From a checkpoint of a small transformer trained on Wikipedia.
Training: 846M tokens, 6451 steps.
Each number is 128 + 24 x the weight over its row's rms, rounded and kept within 0 to 255. Layers, rows and columns count from 0. The size above them is the row's rms in percent of the matrix's.

# layer 4 MLP down, 512x2048, rms 0.0517, rows 428-511, columns 1216-1279
size [101  95  98 101  91  97 101  99  95 103  94  99  97  98  97  98  98  98  96  98 100  93  91  98  95  98  96 100  93 102  96  94  98 105 103  97  93 100  96 100  95 100 100  93 102  99  93  98  97 101  93  96  93  94  95  95 195 103  99  97 100  99  95  98  99 100  97  94  99  97 101  94  97  97 101  98  94  98  98  92  92  97  96 102]
[[152 161 165 136 179 121 126 140 112  78 104  96 129 123 164 108 154  98 124 174 114 157  83 115  94 130 122 144 120 157 107 154 122 116 115 136 108 175 138 139 145 130 131 142 125 135 132  71 123 123 110 160 161 128 167 111 167 126 172 117 114 149 101 125]
 [160 116 134 114 134 105 125 121 130 125 126 145 109 153 160  98 131 150 136 138 175 151 160 106 135 110 168 115 140  92 134 117 132 111 169 122 166  97 157 147 157 146 111 149 139 149 181 105 132 147 120 140  88 109 154 116 109 107 130 136 124 152 103 146]
 [151  99 130 122  98  72 142 135 111 114 136 126 112 106 136 109 156 118 138 174 117 137 129 147 143 101 127 140 143 137 147 121 115 123 139 125 124 125 174 114 133 125 107 102 149 117 141 123 174 102 152  93 119 104 152 133 108 136 128 147 158 153 122 111]
 [146 155 114 124  97  94 108 109 105 102 174 164 153 149 156 105 147 153  92 138 173 136 178 135 135 136 138  91  74 146 137 139 151 122 146  90  85 129 100 166 140 161 150 127 131 131 110 129 131 143 161  87 154  77  98 135 134 119 123 109 111 139 141 195]
 [175 147 135 112 131 115 112 135 129 117  92 163  86 137 160  91 127 140 206  85 147 129 174 113 140 135 105 157 117 118 140 129 142  84 138 111 102 160  88 123 130 118 123 139 154 170 154 131 153 116  94 160 146 105 141 159 174 184 132 107  73 142 124  88]
 [125  95 142 101 125 116 135 186 132 130 124  76 130 146 151  85 106 137 101 128 123  47 138 115 118 113 102  99 163 107 138 145 162 155 128 112 140 134 160 132  88 126 124 134  93 105 141 126 103 139 138 115 100 178 117  99 114 114 172 129 124 107 124 139]
 [132 105  95 100 139 179  72 129 128  81 118 115 119  46  98 131 140 116 168 167 104 118 112 131 115 100 195 124 118 145 117 167 100  95 117 138 147 119 129 111 159  86 145 106 133 106 107 178  90 106 126 137 118 131 144 147  98 141 154 100 113 133 151 139]
 [121 103 142 123 162 128 163 150 183  98 102 132 107  90 132 116 135 131 151 121 100 122 124 151 106 151 103 129 116 108  91  96 120 132 142 152 156 118 114 100 125 127 130 152  90 140 138 159 105 153 138 110 150  90 115 153 131 153 141 136 136 157 153 171]
 [144 124 115 116 137 131 173 151 122 109 137 119 139 116 135 136 105 157 115 149 167 140 133 109 129 111 139 136 135  51 120 145 118 125  96 101  94 122 134 142 118 145 143 145 147 148 158 114 169 126 125 111 136 165 135 143 149 119 124 123 121  86 139 149]
 [133 148  66 123 126 121  79 148 131 135 129  90  99 156 138 135 119 118 120 112 113 175 140 113 180 126 121 137 101 133 123 124 148 123 105 147  99 107 162 156  95 131 112 106 150 128 183  74 160 130 178 120 129 111 117  79 129 154 102 105 108 137 103 151]
 [ 84 144 152  66 151 133 126  97 102 119 175 151 127 160 133 112 112 128 164 137 162 132 140 140 129 131 121 139 119 156 141 142 123 131 137 115 123 159 165 154 154 134 142  94  94 130 179 163 131 138 174  79 109 122  95 111 135 147 102 119 160  84 122 155]
 [101  97 117 121 133 124 131 141 135 100 144 115 120 149 148 151 123  91 142 155 126 113  90  98 115 132 152 143 101 125 140 167 136 171 119  86 133 154 130 111 118 148 120 134 136 116 118  84 124 143 132 122 145 119 105 108 106 111 147 156  51 122  90 168]
 [174 135  93 124 114 132 134 126 129 159  98  93 115 157 157 156 154 125 137 146 137 117 138 126 151 160 100  79 152 142 120  71 123 131  75 132 166 154 161 121 135 152 146  98 129 155 132  88 137 128 126 123  84 110 110 125 101  84 134 120 125 120 126 159]
 [143 160 129 132 161 156 158 167 130 108 144 147 166 129  92  91 112 129 106 109 118 130  83 127 112 163 137 120 145 119 148 118 135 113 109 114 113 105 163 135 174 112 120  79 145  84 114 123 154 165 140 144 129 105 169  98 155 115 144  99 119 123 127 128]
 [124 130  85 141 131 174 124 128 110 171 162 129 131 156 177 150 106 137 122  80 118 113 131 157 119 120 140 121 111 122 153 139 135 161 118 218 127 162 128 135 113 110 108 137 113 107 127 162 157 112  89 135 115 109 120 141 104 139 128 148 123 123 142 110]
 [104 149  97 121 169 139 121 122  99  86 152 104 102 141 122 154 159 136 148 109 125 115 113 168 100 135 132 151 124 112 132 148 152 139 141 104 146 105 130 169 154 113 107 103  96 132 122 139 116 106  85  94 148 140 114 144  87 158 126 156 125 130  85 142]
 [ 73 124 109 129 101 102  90 144 123 128 136 153 170  87 136 107  99 137 140 151 140 139 130 135 116 100 152 110 141 120  85 109 120 146 126  60 172 156  92 148 109  94 139  72  94 122 124 103 126 148 116 135 117 134 159 145 142 139  98 113 125 119 130 175]
 [182 140 178 121 109 113 188  65 152 118 145 128 110 120  96 120 122 129  89 132 127 122 154 121 136 124 132 123  88 173 112 117 139 112 151 146 133 130 146 116  85 131 114 123 131 142 146 133 124 126  85 128  96 104 128 114  64 136 107 128 121  89 113 105]
 [146 144 176 118 121 113 124 147  77 124  84  96 124 168 146 116 146 129 106 170 113 122 119 153 131 148 151 106  84 158 108 159 158 122 157 147 106  86 118 122  94 134 147 136 155 137 110 159 106 168 153 128 154 132 121 157 153 163 143 131 132 118 144 108]
 [125 163 115  72  99 151 136 137 131 128 151 131 129 119 111 109 153 139 117 146 105 128 150 132 112 134 121 106 152 150 105  78 124 129 122 133 137 138  93 109 124 129 155 112 124 115 132 131 159 125 124 110 118 103 122 109 101 131 110 131 127 121 117 126]
 [132 130  97 117 137 116 128 143 117 111 120 115 146 117 130 160 141 121 102 124  99 116 117 122 127 106 131  85 146 162  91 163 142 123 114  97 104 136 156 145  99 128 128 129 110 161 118 128 142 120 120 143 123 150 121 161 111 117 132 126 116 120 100 131]
 [125 141 161 120 131 107 158 132 130 135 149 181 109 106 129 108 138 118 108 112 165 148  89 209 103 107 167 148 122 162 123 132 141 130 114 106 118 127 146  82 148 180 125 131 146 153 111 146 157 131 160 122 133 109 128 110 124 115  51 112 144  71 108 116]
 [ 97 126 143  82 136  72  80 154  93 135 107 108 127 112 107 117 153 144 195 128 111 148 109  96  92 169 136 155  71 135 173  88 150 147 135 111 166 157 133 102 145 126 179 129 123 120 101 145 131 109 125 157 130 121 104 116  98 118 147 122 111 154 102  81]
 [134 131 146 119  74 122 154 102 113 142 130 154 118 145 128 148 143 121 139 106 132 165 105 126 138 102 133 175 110 144 121 142 182 182 122 144 154 130 108 172 112 122 105 158 100 126 172 117  86 145 145 144 118 139 146 125 108 106 118 108 122  91 147 106]
 [122 111 136 117 164 152 116  94 141 122 145 135 133  99 174  95 177 122 131 118 115 110  98 148 105 118 126 130 105 139 145 147 127 110 128 152  81 120 169 102 136 148 130 132 134 143 115  56 124 108  95 137 121 101 158 120  74 117 142 131 118 131 172 145]
 [ 88 165 124 162 133 110 137 137 125 144 157 130 108 182 114 133 125  94 121 133 113 128  84  99 106 120 135 142 149 137 101 149 141 102 110 110 149 112 115  99 141 179 142 150  92 116 101 145 137 118 102 113 111 125 145 157 101 102 130 128  80  86 115  92]
 [129  75 159 116 147  93 115 162 104 110 168  92 143 145 102 126 119 128 129 150 161 141 139  97 116  95 100 122  88 133  91  90  95 104 119 104 109 132 133 103 102 132 134  82 147 123 102 137 106 145 142 143 149  92 115  88 162 120  93 123 141  95 150 140]
 [143 110  74 150 136 132 126 105 150 121 134 161 160 117 165 135 164 123 141  98 128  86 119  99  98 121 124 106 143 126 125  87 150 141 151  98 164 150 103 119 102  87 120 128 104 125 104 138 115  80 122 145 121 139 161 152 125 104 119 124 147 178 107 122]
 [125 202 113 145 117 134  76 108 148 137 101 108 111 145 127 115 117 113 118  85 135 137 157 157 136 100 151 154 141 118 120 146 145 132 130 105 121 152 141  99 131 148 105 212 113 139 154 140 125 139 117 129 105 123 140 143 107 112 133 118 137 137 134 151]
 [162 177 117 125 126 135 120  82 145 175 112  99 111 164 116  98  99 143  98 100 137 131 140 128 139 175 140 117  73 143 116 131  94 135 135 142 115 124 150 148 136 125 132 111 115 109 154 129 152  87 151 170 124 119 171  98 139 162 150  86 113 145 149  98]
 [153 157 149 145  90  90 183  90 110 143  97 112 173 148 162 129 122 160 140 102 139 138 129 107 137 118 113 102 111  97 135 122 162 123 121 108 133 113  98 128 133 137 124 131  97 135 147 157 146 133 155  92 140  96 106 146 111 117 127 141 115 157  96 153]
 [115  90 109 100 122  92 158  66 100 128 160 172 139 121 136  97 163  82 123 146 104 134 128 115 135 181 167  74 100 137 164 201 124 127 109 136 125 115 119 138 142 145  80 133 104 194 146  91  97 106 161 133 124 125 134 151 128 155 161 151 122 147 135 158]
 [119 139  86 127 127 111 117 120 115 119  73 105 114 134 118 152 134  93 172 150  96 118 106 139 169 134 123  93 140 164 110 108 121 140 140 133 116 179 116 127 108 103 122 122 121 141 102  84 107 125 104  98 117 156 124 111 156 123 141 105 154 101 119 139]
 [115 111 150 132 150 150 102 128  98 142  85 105  74 179 156 115 120 107  87 121  98 126 102 146 100 129  85 118 137 137 125 126 124 126 131 101 176 103 144 111  98 131 109 109 163  91 172  84  94 144 164 102 116 125 154  87 147 112 118  82  99  90 179 124]
 [ 87 158 101  95 111 149 132 141 165 145 146 130 119  88 147 116 120 136 106 159 149 115  91 153 139 100 127 147 159 141 169 136 152 128 137 145 128 126 107 124 133 109 135 124 105 122 107 125 110 148 131 161 114 122 135 190 139 147  97 119  88 123 122 148]
 [136 148 124 178 102 121 129  88 159 136 109 102 140 110 131 110 161 138 122 127 173 118 147 148  85 105 130 146 100 151 146 158  88 127 128 146 143 118 170 126 107  79 172 149 118 140  98 151 118 109 100 143 117 116 125 116 117 154 128 141 182 107 119  98]
 [168 132 115 127 129 110  97  90  81 137 140 117 152 142 102 137 140 165 114 149 134  92 121 149 105 134 110 122 156 128  84 119 157 127 121 127 145 124 148 128 129 142 130 120 156 145  75 159 120 134 143 158 136  95 142 142 109 111  95 136 141 139 124  92]
 [112 165 157 109 108 123 144 123 109 137 164  91 105 125 100 119 116 133 169 144 131 171 117 170 116 135  97 120 135 124 145 118 153  88 141 125 109 129 109 152 123 121 134 118 101 110 115 105 138 152 135 157 107 108 155 124  92 132  94 146 113 104 159 132]
 [152 113 136 134 135 165 111 113 131 128 124 128 103 169 105 162 103 162 166 133 133  98 164 130  95  95 169 102 127 130 112 132 125 119 152  92 120 120  94 121 126 142 182 105 189 129 154 121 129 152  95 151 166 172 113 113  83 142 124 127 129  75  98 100]
 [105 120 166  78 177 127 127 142  64 123 127 108 114 156 124 101 144 132 143 135 110 146 159 124 132 156 125  78 115 113 127  99 137 123 109  92 107 122  64 148 177 145 126 116 124 136 118 131 112 170 126 151 135 133 151 125 149  98 131 111 110  80 129 176]
 [128 152 121 137 101 153 107 149 184 107 159 110 131 137 142 132 147 112 182 102 151 117 113 132 133 149  91 109 102 117 103 145 140 155 132 134 115 136 128 141 163 131 130 144  98 134 116 148 146 176 167 128 101 133 100 128  90 125 106 145 143 148 119 135]
 [119 128 110 161  96 129 115 136 110 105 168 101 168 161 151  89 131 138 120 112 114  91 130 155  52 128 120 143 174 145 159 136 125 154 157  98 144 124 150 132 150 119 127 183 150 200 117 125 141 115 180 119 120 123  99 107 166 140 109 185 129 152 108 102]
 [122 127 140 148 176 131 103 116 163 157 124 101 148 111 112 112 156 167 122 108 105 156 143 121 142 127  95 101  70 164 151 113 126 170 116 155 114  99 129  76 117 133 128 110 108  87 144 128 135 111 113 163  82 120 182 122 134 137 142 177 115 126 102  98]
 [134 165  89 144  76 132 129 147 118 113 154 148 166 156 127 134 131 132 107 126 119 126 145 141  90 121 134 122  94 155 130 153 136  94 160  99 135  77  99 143 132 165 139 159 134 108 143 133 138 128  95 141 153 149 170 160 115 150 123 155 136 159 112 115]
 [148 104 161 138 165 113  98 134 136 159 118 149 176 133 150  92 154 130 144 111 146 161 135 110 115 158 138  93 132 124 136  97 147 151 115 131 190 135 106 129 123  74 148 152 105 128 138 132 121 172 126 105 112 150 152 129 168 100 141 135 129 103  96 101]
 [ 79 107 144 122 156 143 125 136 111 163 128 141 100 146 136 109 149 145 124 144 133 143 124 143 136 162 174 121 115 127 165 103 126  94 125 122 131 146 139 138 162 123 115 110 159 140 142 178 147 151 137 145 144 155 106 152 151 105  90 101 129 143 100 123]
 [122 121  82  82 140  77 157 143 125 134 118 103 117 152 118 127  92 127 129  95 137 142 154 126 127 109  90 106 122 156 105  84 107 131 143 115 132 173 129 154 122 123 191  90  88 130 125 129 130  80 138 112 151 114 136 134 121 160 126 141 140 134 129 121]
 [120 154 114 168 131  58 163 107 132 150 131 140 112  96 120 101  91  90 146 125 134 124 162 120 152 109 139 130 122 140  97 140 142 139 108  96 133 146 167 103 118 114 103 155 152 134 100 116 139 116 136 136 105 150 130  97  90 133  85 124 152 101 130 130]
 [109 134 161 101 164 140 105 163 120 130 156 153 140  97 168  80 152 115 125 158 153 112 123 105 101 138 121 135 105 135  87 146  84 120 147 117 137 154 138 145 142 172 112 131 110 125 169 142 104 154  98 123 124 108 109 147 138 147 154  95 129 153 161 178]
 [125 127 121  87 100 164 101 163 124 180 126 151 165 156 133 139  93 153  86 105 131 125  88 109  96 118 155 141  94 118 123 125 114  62 103 147 139 132 121 130  80 133 129 123 145 155 109 118 101 123 116 105 124 128 149 140 124 159 107 100 123  92  98 145]
 [155 101 147 107 149 119 116 113  88 135 126  84 112 150 140  81 162 116 125 140 176 127 144 106 149 146 115 152  96 153 127 128 134 114 145 132 133  72 113 123 115 124 144  82  90 143 108 138 138 109 143 128  49 114 130  96 154 146 173 115 148 155 126 147]
 [125 131 145 116 126 139 109 132 152 116 107 105 140  96 118 138 122 115 104 129  72 176 106 105 117 113 137 132 136 140 114 158  91 145 116 159  78  96 118 144 160 120 144 140 107 100  92 146 115 127 148 123  91 137 138 155 101  96 135 117 128 112 161 114]
 [127 100 152  82 149 123 136 150 120  98 136 146 169 103 131 162 171 142 105 118 122 133  85  82 121 173 140 157 153 111 142 120 144 119 151 154  98 140 123 131 144 140 164 112 155  87 140 116 110  97 139 109 147  94 156 149 119  66  99 103 150 130 122 132]
 [145 121 132 165 129 112 143  95 134 139  98 121 114 104 108 103 127 115 128 107 150 107 126 137 161 127 155 124 131 134 140 116 142 113 117 164 132  94 181 154 125 117 142 133 114  97 134  99 151 134 171  96 170 177 131 171 109 104 115 144  76 179 140 118]
 [131 119 154 116 123 125 141  87 122 129 151  73 136 148 110 135 110 159 111 169 156 140 106 170 107 118 102 129 133 110 131 107 131 110 140 120  92 127  93 169 161  70 107 107 124 139 169 142 103 115 136 117 114 121 142 150 118  94 123 143 118 121 134 121]
 [126 133 137  83 117 126 115 130 184 178 129 114 110  82 145 123 113 142 121 151 129 136 160 160 110 116 158 112 132 103 153 112 148 140 145  92 115 146 138 149 102  91 119 104  98 122  81 100 112 146  86 160 135 118 126 141 127 120 121 150 122 112 161 124]
 [124 178 100  99 125 145 132 136 165 138 139  96 164  90 171 105 137 213 104 127 119 172 140 129 160 110 144  97 145 182  90 132 166  64 102 132 117 150 142 146 103 145 144 153 108 110 104 126 119 144 107 125 113 112 143 111 112  89 135  75 170 110 134 115]
 [157  92 121 172 106 115 103 144 145 196 104 168 120 119 123 102 108 120 113 177 108 134 108 126 117 137  78  71 125  84 121 164 136 164 138 130 153 153 114 106 149 153 111 141 102 154 134 111 155 131 126 132 113 120 159 107 131 129 120 118 128 124 132 110]
 [165 142 140 152 116 129 124 118 162 145 117 144 117 124 123 131 103 103 102 123 152 117 113 132 134 121 110 106 156 108 129 153 168 148  97 119 117 145 109 138 113 123 121 123 140 142 126 116 118 130 129 135 160 136 100 140 102 158 190 120 134 143 165 167]
 [133 118 115 141 101  82 110 122 144 161 133 108 133 108 137 128  92 155 126 112 152  99 145 131 120 111 155 105 119 159 155  89 155 141  94 119 131 136 151 121 122 154 153 128 115 152 186  79 143 115  90  92 122 142 128 105 128 109 155 107 138 115  96 105]
 [107  90 109 111 170 103  92 120 131 131 146 157 145 155 103 154 151 157 100 138 148 149 180 104 102 130  84 115 150 124 135 142 118 131 142 114 112 119 109 147 148 150 152 134 163 132 149 110 137 116 152 122 129 102 144 143 140  96 116  91 121 159 110 142]
 [131 127 118 134 116 147 158 103 132 164 123 123 150 137 106 118 150 124 136 121 147 114 168 131 162 143 151 166 140 158 126  99 142 150 121 139  90 154 173 113 153 120 128 135 125 185 109 148 125 141 117 104  96 120 176 119 159 115  89 112 152 158 101  85]
 [181 105 122  95 178  99 112 127 123 126 121 161 154 110 149 100 128  84 176 120 145 116 113 210  78 113 122 149  89  86 129 145 141 143 113 130 125 150 111  68  97 157 157  95 132 167 119 124  92 119 155 112 130  95 125  96 141  97 157 125 114 123  98 130]
 [146 129 139 107 146  90 132  94  94 123 128 135 145 158 111 141 124 110 150 126 131 134 139 150  99 110 118 114 170 128 122 167 130 128 136 158 123 121 144 137 157 139 122 132 150 144 172 112 139 140 114 106 148 112 105 122 169 130 138 141  70 143 152 162]
 [105 144 121  99 135 132 123 142 111  85 146 131 118 104 206 164 121 112 127 139 140 167 143 145  97 126 139 135 129 106 124 155 155 103 131 144 150 119 106 101 125 154 129 105 102 138 125 167 171 120 129 129  98 132  85 110 144 117 128 125 105 122  97 139]
 [121 129  73 141  86 192 125 130 122 121  99 137 137 134  95  97 114 109 120 121 139 127 163 145 120 131 103 141 104 129  98  86 140 137 130 141 118 130 155 133 162 141 144 144 126 143 165 136 147 112 111 152 120 128 104 152 143 120 158 153 139 136 153 122]
 [152 124 145 114 129 167 120 129 110 193 149 126 116 180 104 182 137 114 138 153 144 126 104 123 125 142 110 151 139 133 131 155 149 157  78 111 159 121 125 101 160 110 136 128 143 163 177 135 129 127 124 130 171 121 151 177 116 151 175 156 140 128 117  84]
 [137 116 144 105  95 120 128 146 163 177 129 100 139 154 138 134 141 141  89 179  89 120  75 139 151  87 119 142 116 105 125 144 154 139 148 145 180 114 169 171 149 134  90 123 113  99 128 124 135 126 141 119 179 136 151 132 118 113 138 151 125 145 148 138]
 [143 135 134 156 133 134 150 125 108 187 107 149 135 131 100 140 106  87 171 104 121 123 129 119 158  81  80  90 131 150 116 120 113 165  89 146 130 108 140 160 134 140 125 121 165 156 133 113 119 124 155 102 140 124 115 123  78 121  48 129 133 113  94 143]
 [129 135  88 155 152 171 139 132 108 122 154 136 137 121 129 108 138 112 188 140 101 111 110 121 128  80 143 116 155 148 173 140 176 124 206 122 116  73 107 148 128 146 145 105 128 122 151 104 135 109  91  99 110 122 126 177 132  99 132 134 141 102 137 104]
 [158 130 133 115  80 142 164 131 173 126 152 128 149 144 110  75 160 159 132 167 135 172 128 116 117 117 146 114 109 121  39 133 125 134 157 136  87 119 170  96 141 133 100 126 150 126 111 151 140 154 146 105 144 127 145 122  92 175 112 155 163 122 163 113]
 [137 114 169 168 164 133 140 100 117 126 110 107  99 126 145 112 128 139 185 125  92 126 125 142 122  89 109 131  78  83 107 133 143 115 109 138 217 148 116 125 129 113  74 130 134 129 152 101 141 116 163 134 137 158 138 116 145 107 125 136 135 158 131 124]
 [138 124 141  96 177 126 139  90 129 143 133 134 136 154 139 122 103 150 101  58 139 133 170 101 124 143 121 146  95 106 118 137 114 150 138 100 164  88 131 143 139 150 146 121  97 137 112 142 132 119 159 156 132 152  86 149 152 125 126 117 157 136  84 116]
 [161  60 103 114 127 136 123 133 128 112 134 106 150 127 157  99 163 159  96 113 129 137 152 112 135 123 162 144  84 118 139 155  91 186 128 121 140 139 115 128 132 153 169 109 120 124 138 116 138 143 160 113 144 124 112 107 136 134 114  95  93 122 148 138]
 [164 139 134 109 100 122 126  96 102  96 122  86  70 136 134  87  98 101 125 132 107 132  94 141 133 157  92 168 132 128 138 144 165 145 139 122 131 167 113 155 105 144 110 130 176 116 123 155  97 154 150 148 170 142 136 172 161 123 170 162  99 171 122 114]
 [118 135 128  92 133  90 124 161 152  92 126 155 127 147 152 112 114 116 149 157  89  80 141 133 114 115 155 151 152 159 141 123  99 113 159 123 133 164  98 121 147 130 132  60 114 108  95  90 152 168 137  92 143 109 150  93 130 116 138 114 148 127 143 109]
 [114 151 125 148 140 121 144 155 125 116 127 115 141 118 111 118 130 118 120 125 111 141 105 151 113 122 120 118 138 107 120 100 127 147 152 147 118 130 150  97 151 136 138  84 101 145 120 156 130 122 137 140  79 100 109 105 137 102 169 129 144 135 108 124]
 [136 119 142 162 140 144 127  99  93 134 170  98 126 144 159 131 150 118 142 133 177 109 132 185 137 141 111 140 133 138 135 157 124 100 116 111 117 141 154 129 119 100 174 145 145 120 191 169  92 107 139 142 100 100 122 146 146  86 147 152 100 126 180 140]
 [161 138 129 104 128 121 145  94 150 102 119  82 101 119 132 154 151  90 173 141  74 129  89 127 110 125  99  85 116 105 146 112 107 106 105 101 114  88  88 113 140  84 119 133 105 127 110 154 111 116 142 110 128 155 114 155  98 145 156 140 119 125 117 113]
 [144  93  94  96  86 148 136 115 179 148 138 140  92 100 151 118 128 131 174 123 117 166 110 124 100 132 107 114 159 135 122 170 142 140 127 130 102  96 135 124 114 125 129 156 116 165 139 104 127 118 128 138 134 134 104 160 117 151 108 126 125 104 111 107]
 [111 146 151 135 134 139 154 124 112  51 104 154 155 153 104 138 169 162  90  95 104 115 101 129 102 111 157 132 129 170 136 123 118  81 116 158 111 107 167  89 152 155 167 121 155 118 131 128  97 163 112 160 123 148 103 124 143 109 142 141 153 112 106 109]
 [113 112 125 127 115 143 138  81 130 155  72 116 124  95 143 148 139 153 130 144 132  96 106  90 136 136 120 108 109 126 122 142 159  84 146 114 124 164 151 132 154 113 153 141 167 131 125 164 133 155 139 135 124 143 117  69 115  85 132 132  85 155 121 159]
 [136 124 117 151 162 104 137 137 120 124  71 124 156 121 151  96  98 113 133 132  97 130 103 149  97 164  83 135 123 119 118 170 146 115 134  92 118 138 107 148 125 118 111 151 106 111 128 131 137 158 125 137 135 144 157 158 164 108 152 129 163 138 149 130]
 [162 149 171 142 128 137  92 134 150 122 131 110 137 146 139 134 159 144 129 122  66 126 143 153 152 103 143 118  89 162 114  89 172 134 103 152 120 108 143 131 135 153 173 139  92 135 121 109 155 137 113 126 122 127 144 122 102 117 161 158 121 123 122 147]]